{"d_model": 192, "activation": "quick_gelu", "norm": "rmsnorm", "attn_scale": 0.125, "init": "uniform", "init_std_o": 0.0346, "optimizer": "muon_variant", "lr": 0.00241, "lr_mult_down": 1.5, "warmup_steps": 200, "batch_tokens": 131072, "steps": 6611}
Each number is 128 + 32 x the weight over its row's rms, rounded and kept within 0 to 255. Layers, rows and columns count from 0. Numbers have three digits each. The size before them is the row's rms in percent of the matrix's.

# layer 3 attention query, 192x192, rms 0.0964, rows 0-191, columns 128-159
086:139175094095105117113190137125167156111087171156098163108104075134107131131155113152110095119072
077:112123092179139093128155155148108186141060145161133086141094213129102153180178113160190159129049
097:132130107119116160157111131095140197131086078089072116111108127088120094147085165098107118125149
078:124109101160122085144083175152077185140096120166139103138100196156150129146135090090176174121115
091:088113132170118131089087135135117063108106130145154099136150149147120167090148122087141143122150
095:133142171121093162082127154107149120138138163125113135095173028135105119117125133100121109098153
099:122119106165099137143173034136089104100074169091174159153150123128055109111104093238150115112133
094:104131142084211079092171068162055059163164081103175107080124132108132153094131119135126172178119
105:159108094174137099071158128195125156153141130164133136126163133133154147174131083130109104135130
110:093129128120099070118134145186131061163121133168113148108136167121109147155107117147108093120150
101:146117106132132123199181171162089154164149098137075135105134142135090095163163127092103092113119
114:192065099104083131146141110154145140134114135160139145139093184128088103116154093120194123167116
104:190119172118133092100113127106165176101103108108182108128085123127078115142135094105115148124075
116:124121116132107181125057103062101124065081117151163098097135128101122164121100121074103167144126
104:087112144108086075141125187119158102098089127104204127150121062147108126115115141157116145093165
116:120157189126156133114109129104134192130100088157147077125175151157107096118151107103134143152173
115:115190112160163128114190152171142158114113176146208120147165143102102123115138121158117135144095
114:114168160134080122156099130147125153087160095090100042144093155097111156069076101148159162115150
129:133126147165165155149156119139113123163156102168158112118176141176113128137204157138163199154136
109:133119170088115164058164090139098180091141107222168070189122144110128134116121149162133100131085
112:213124124137073169103077150096150077107146131164186139138137143168155125138161192147092144170114
114:124084157113170122144157160111162168149152060081114137161142073117152128129116114154119158086115
108:118144184112168110167140108125100139105134079155128103115092105144132138136149128172173106136086
117:130129162093177141141098124133088114096143151118168162138156130188136149120164139089096121108145
109:091157179207085092179125068121152125088127149120090086119136136138093104135160058166106150133142
119:082101085135157105102151091137112149150062120149103125140123157153143141177090118164066129092182
121:141171151092077113130113156102168107133168155136149116119137141127151070094142103120085133158091
121:073131192143075084120130159144117113145138105154115114122163109042152132113064142140172118109100
112:129147130171133141103125121073151153128153127125139101124089129111102146157158118109203159119113
111:129109132152104086052137152140166174122102112143133121116117113141169102148137190173151084071105
108:080116104112123105092107166112150147105143098136146172108085125128175145120125156134108146127165
116:142200122112189134114139148168159131137127150188134135114163128153114105166157107214094041118110
091:131123138106119151173102114119095117103147114095096168168100114177119132074067089100167183134155
098:126170067136069097060165151140148164084109147142148127118159115124101116126146103109123143171150
096:137162153139124083159146120163055095092137124082174103153099162145154150193149149127074156151111
080:161135137113098086107161149148104137155189105134079130089138136086112178118096140128113132161135
098:098190148041138095109131128159162153068167134163174072137145195181086137135110127157145128115111
099:143186163097103154109144078129142112083122132107188123127166097149099084137146104117086111121200
105:149164108085165104139145137135116188088100097121097153071107148128160118135128127141157133109095
114:140194093079178097127141078125143178080101151136210134151127107134124108165149185140113108120136
100:138117167134131161081118127121128203132094127113159156085150136098140082140142086151127124132124
108:158109133101202103118121137107082069142089142144120133104080134080169127113088172102186150129158
105:086147108088057217134106111113131113120171130156110168130114125212130023087098119088175094136123
099:086098167167110121168165133205135125091219113110081146137098112108109160157096122094150125131110
114:185118161164164120137140124111147133048082120139063138111110066112122108129103149057121140106089
099:207102106154152106120095091113148103103130172195133110119120091158177063124169125097172168156097
127:152097063127126116151117071106156124129160153114212124150125128137147070121164162077097157169138
124:117169095152131106093080120118122128158130125112158162125073109128156099161173088165110054134149
114:104152124099101076149155103142135113173123165132162150125134132172113109099150071197123137072133
123:104153152099166136129062126156201103114142116135128050088224135136082175108148171140107178107170
108:121088115098144067131132140156087149146181182051089172087096184156134146135128091098111190126143
117:111080148114108117136122118092102138125068167177113108128156097188157084127103182127127154113122
109:134089136118070137234108079164091191173068190131144121100139175162136115118148101165110129092126
114:135129139148120169117123154168081125121169071122148135107174132095158160187099100160119144091077
113:131173118118146101091156114119121139118146142105152164069190159101067107093149135226184121193149
106:148144129154074122121114083123122150147165160172171152139140115162141153214139083117150130117137
113:108127173166153112104103087192153091131113189159159093121098113125165207135192133067149105174133
118:130153136130080159106128148078145128041162134080177094205119141076113040109124093075089127128178
114:175082197183135144114150115152152141110136094073141163154196115088183161153083133166181156067129
100:142101154052183075125159136135085171146156101142126158049135160095091176133133131092118122087123
117:170112163093111163193189125101162129134167102110176101099149174134077061134178124103183064181137
115:161142146068144101129059155178120132078111111118138086178130104101172115135154137130136148117110
119:094195116097122081129146146166138070125157051140116134075155131134114122125142165079117105116134
109:107073120155106114101150084074166129095120175095115059159148112148173106154124080099116172100053
078:144087141150138117123135101087123093139181130182148104150106166092122106162116153140152119132094
082:142047186091149168161118136091125108192097115176148161142132115102199173133109158094079154087134
078:100106124162114090139084127116139159126134085109093111135118119068118165153159159190160136131128
070:113166121092070101107127095160081109070081155114093179165126139124093117089086173185113107127119
076:102105084093135127123143068166145107139155166090079102161128115120131089130098147174153084111146
069:102071118120138054160162156134110101142105094188157155120168105143138171143119112190129144074094
072:089138125147154192153166149147109135098143120090146117152144165143083114099072126180120127086112
082:160103134140149109132203098109162128086191148166156114144118182125112100104162129117154104106167
083:142123062146097126099123160107106109122156106159106121163149083121133167116108138074111120111162
077:146126126150132135124120160138063129101091165167133154136051104157144100172130116106121148152088
085:093198134118144078119165155153159042140097106109135115172122150156184125148102143068126146120139
076:156126150117072117137080100116087095149105138111175133175131091118074074119159126120169127109142
084:133077071112109096132127110108164090176167111114151148127111158127168169130102093100085113143111
089:101096067108191148197150152111092133115119057171173096175118128101154153208084120126152145045104
097:113176129092137057121087118207096159161154139085107130054107127146135069122165136097118142151159
094:090161111131123133137100240101130126069096169114099098128126122125138093137119087115079121053143
095:142077115179101155167127137126133076175111059137171168130137137112128139114116152135130089113174
093:134161132106080163137098140134131177073078111097126131212117106119087144157100094144102157117137
111:117140158071125086069077149170134152059124114110100156189145155087166112137090120171141097099138
104:123165084174122157087126115089115076109152096130120116116118121135111123132076061139113112086068
113:083142061067179064081145136131099164112124173105069121139105143148137094146071105091116096085117
106:151183101146087180122156080129118116088183140163170166147146128124109140138131164084136163101142
093:169093098115092169129145136129065083134150146091152135184138135154122116140168144164109115100130
110:129094123144117118117115128131107130168108152126066190171111085095123101155124122171166097078153
094:100139115127192132091079125117112144142145089076156109142113131115076135132145139122184137088122
093:112099177124121141158143147090145134142080150171138120164115169127122097173153099149113102074139
108:118157086159148143145092104177156087157213159137108148154151157090139128187172066162122127133160
105:149086167145144131163103085113116101101191086136090178052113175166159100092100115113107157136138
110:146135152159165184155114099123164152149145154183156084113114127216065167229122127138141128150135
110:133098115110084158096104136163133155167112210149153130069146149119158160148111136130139128172202
101:117139134130156075148117139101142146174140087119151203117121154130135056110142205151101109100088
106:167134090049164145170130133113114124112178105112158116097168156192120173150144152110114120081166
080:141094096164120089197138117148132109142078143089160149202084163132141127098120128102150160143142
083:091101173074183115121128206111121142091061148156156066115146123142180105079126147167119124080102
075:071082150124157119147078170142173033157184137147095134217158103075151093122140127150166145118125
076:079138168068160163114114149163121101084157086108140131083188170142137077143068147106106147092065
076:198127088116058118151092137117121161106156126132148107143158127121057136121156104173089169102061
080:079164181145156137158125102127131055163143128107130155131114210117135130148092169072127147093118
083:194183152103071145093150114109122112180134130121158149156134157124119108126157143052131122185137
081:126142161066165161109116102176147106134128194120150121157132078141142115189093102166122093132074
079:131132171119141140105206179134134111099167161198185126079084116202128188118102096170171152145150
084:158133131089130155086108119155087161133199097139162193087122091147116161113121105124124144096122
088:152088159139142112119124135104133112161135134103152166112118099083141118143132139137085116157154
082:059113165101150088160114160152075139128154157107148137157108130163098122130104157188140116090138
086:126157051109107101087156133124132133136070161151099114155153133100129147097107200166114050206085
081:133151096152120182160110195153171098103126096161087160162107113105122090163084090123095131104150
096:154081137133066163105093101214136114158084097098118151100105168157125158111113159115102216104151
079:093154143125154132094124172191108109070078163098116131105129143104178099075189124126103134112109
114:097071133145162149125139131133158144080114181100199144135093133100164087131106094150106071106066
094:150111073143108123157132103120107157160099085105128109115134153164062150095139098088126066132169
088:155090159136085123156118097111110089108100099144098121139106100110052134092131162090101141144097
101:121081137158173074084120135111134149150105140158140167144131084159125123126143075146114095143131
094:189135122185198138086155134146199125120155100138169127187124176215113082143155133114133124142117
096:086129086169158168107095148130111126093139151141108158108130143049154073084132051132130088153192
104:103150125130171179033131147131132111047166144109138141105123102126145154104079206109083106132118
099:173169162110135086186135127096142080116068135108163143133172146134081154095083132095169082142124
093:135140147133181161153124133125115083086138147128118111087139105170136117150072062107054141130112
098:134169129130130071144189144175120138183151141105116112111105107097140154081163096167156202125136
101:163139123066162123154158100123110208042172140131185127093164156148071114126115122156157168060119
094:170130142081129150115174154130106069134121129089168090064150149154116055107158173128142169115152
102:129156127146060094176146152080129159200139114145122165088144146135147119125116126096097114127122
099:113140151121125143100152208143087126099093047138143065111095133097097082085078146143154162167162
098:161110104135195069118128096144177164129148185120068131125163148109085138159117118129128106183122
104:203066111140115170136101141103082218156101108160160153154125123140149142154116171104108151137088
091:117132097064075154154126088122116089115133106157124176200104158132116086130166178115165109099137
080:082147202078109151198094139171164146144107112094078099129075149174088120162048125180195142098175
081:136128117125100108131179121130198177108091147068107093121173076135151117122119133028126157149100
094:091141126115108128110152179115151168156130109159129076089156127179159105125142121031165149051189
090:127124145042168155132103108082205188110127135119070088098102131165053085166172120160136147124144
099:160115097177168156132128127113178129120151129160116151100151127142162116138192166100070074115152
097:113091128160158160197132118102192167126101131100140164114088098109131129098098174110132097180170
095:128087175143142099155089142163104135120125128123107054131073172110035131136157132150134088089121
096:086153114152120163135166131138160096212138104125126142165139160104124115139117088088134132159137
110:166144153117094111136182131120059109133148173148170094156126098133129154113197140113193089133105
105:138152126119094088117131126122111057104166148115092155087082114067168177131082125149145107123093
100:122120137117112048109095124128140134139135138057086126119050125100080054185118100134082124082104
097:135129123174119162112076106131125106161201157136105079179132127097124182168184116155131114162072
105:131153129199093183137116092171150102125082127110121052098107130122176117077118118058091132125122
106:110094115115122101092114177117049098172138108182125153151109145086097133127131064144167081158083
106:173106173156135140119151079194121095181073211145166127147124119103140103134160117141074170197083
095:122085181134138140155141191125082118136155112120122134192144114055128168096070160122076147162056
093:162177069117165072083099155141094121171148140180159115117159090138167122123108105119187080112107
104:079100144142142139144113099152132102130143140108105144160104117087109143106072143067210176118219
103:096060159076122152115122180105134134135135132119162146110120112173108066085126154161169171106053
101:079170078132147125135137153121203173092080089147151088102160116179093090111113157076097123097128
103:090148178138061077148137136176120064132157143168122167134060093135107130214105141179105125091105
097:164097147119111178108122119140099178157138078133121126122106090127074160157118118160139146151147
105:174069181091100124120151130099139094140116127178169129192118096120106115150158143146183130174056
104:150149152130103157091120134153099131063109072128095102165171196113144178156125137117113122184114
104:143140077178141159133130170138100130141095161147124135131163080109136076110105085145055123193154
104:166117124144168133126208168135150119134101120156150121056162137139138108089165145120174144118154
103:162155144126238185127123099133094144107153160099103142102140135171134115133127125147096106172137
119:125106097201085154156155118125145107167134197158094144084102079154067127097097087078135128148166
089:113153100131093171076157151069101151138108173118148093093128104139132145165106129068085091062147
101:160113099139125104161175083134226158112110069214145132089090151181131080151197092160158107178115
104:149119115136135126116086077082133127114165125150174109110143165093098172192152123164163102106133
095:123107132106160155172097157134077116088138111177131111207134132181113127095130150156143129149147
092:128074165178145131122134106140106175161175158116108144139100119125161178087081148135109151159154
091:131096140174144173121095160130080121096130148171140139172114070162136111080130143163093122187146
085:114135095137105084101117147093196148093125190102129075069137113142114108049116144122097130169135
092:132069127164110053125075137126153149122134157110184121051126091083141143104111125160064109085122
079:108128098100168066133048124177165110177114146126110156131153112141185172098143137108113136071195
102:129120107125110130096140164131158124128126081156094076116077120110102216158133133145107166138163
087:156104137120131105105142186178127139097100164131109069111116108137133127158136176129139170064076
100:110100114180154167119093087091141099085101129129115127158087127145092142103088103127104093112177
108:085165128121103082060140096172100090134161145100113135145094112153085148091112103180147112124121
099:094126114136101116169161116094085114115127158102153132132124182076159087025117119107107043168124
095:106068115136138078123107169093147115143111157183055134125090120174153170154115059118168131099111
103:158137151143124105164096109129124138098119122130123126156142133072174138088125071132128113172086
098:115162141148145181124146089131123103108211098105163125108181102139121112122115090157127155130131
095:156139129145101086181163118084083145168165122188233178151161062125176150137132111119109095127066
102:100141127117180125161132094132181075124128170104129140099085162162174167098148107108150088043129
116:106193110164183152107094109113079129093188120167157076132143099095120096136103100113072110126139
101:160093194160109132111170113138154213141180093143116135175168120160094141080123104167171114149095
099:090108151146166124191167166173141135126136113152150215137075098171075144143143109145095081162111
098:129106111098167165131140077117054099154117038175128132099144111141168144176064140167109108078113
097:166079160107153151129140137107139074128124100155152155114098210131125108119134121096144104112081
098:115042165130164096047150058154127101095133101125083190161122096126148058082125141135155144083099
100:182130129065178093125121181117140149093119087152117041078090127132115186098134171083129179119109
100:095151149086104076126112094167125114087132117100154125162092189111118145097114176185116098106142
098:102125116126120113122165065115137120095178136119120133139121139138056125091097199136095146071112
109:130104141110117052120106169133182152106138168158226113128112071145127111065176100092135080143132
104:124096117121071108107079099183132107175097137162130121204157171099066133161155133155151107079105
103:108062158114138119122122192118138130084143085126081097097188140111112136155106129128130110131121
105:186127118086163088151118082118205093154171103125166150161108102133149159141114130102125151054107
095:098175167103085103089192108101149161194110087135135152095154144099126170177108123126144131115082
105:136086089100177115109092138128098129069119080148143156141141145131169131151144152163117148052094
098:105126158149108181122082205129153157094079121066054109081109099113149114105173038154139099157113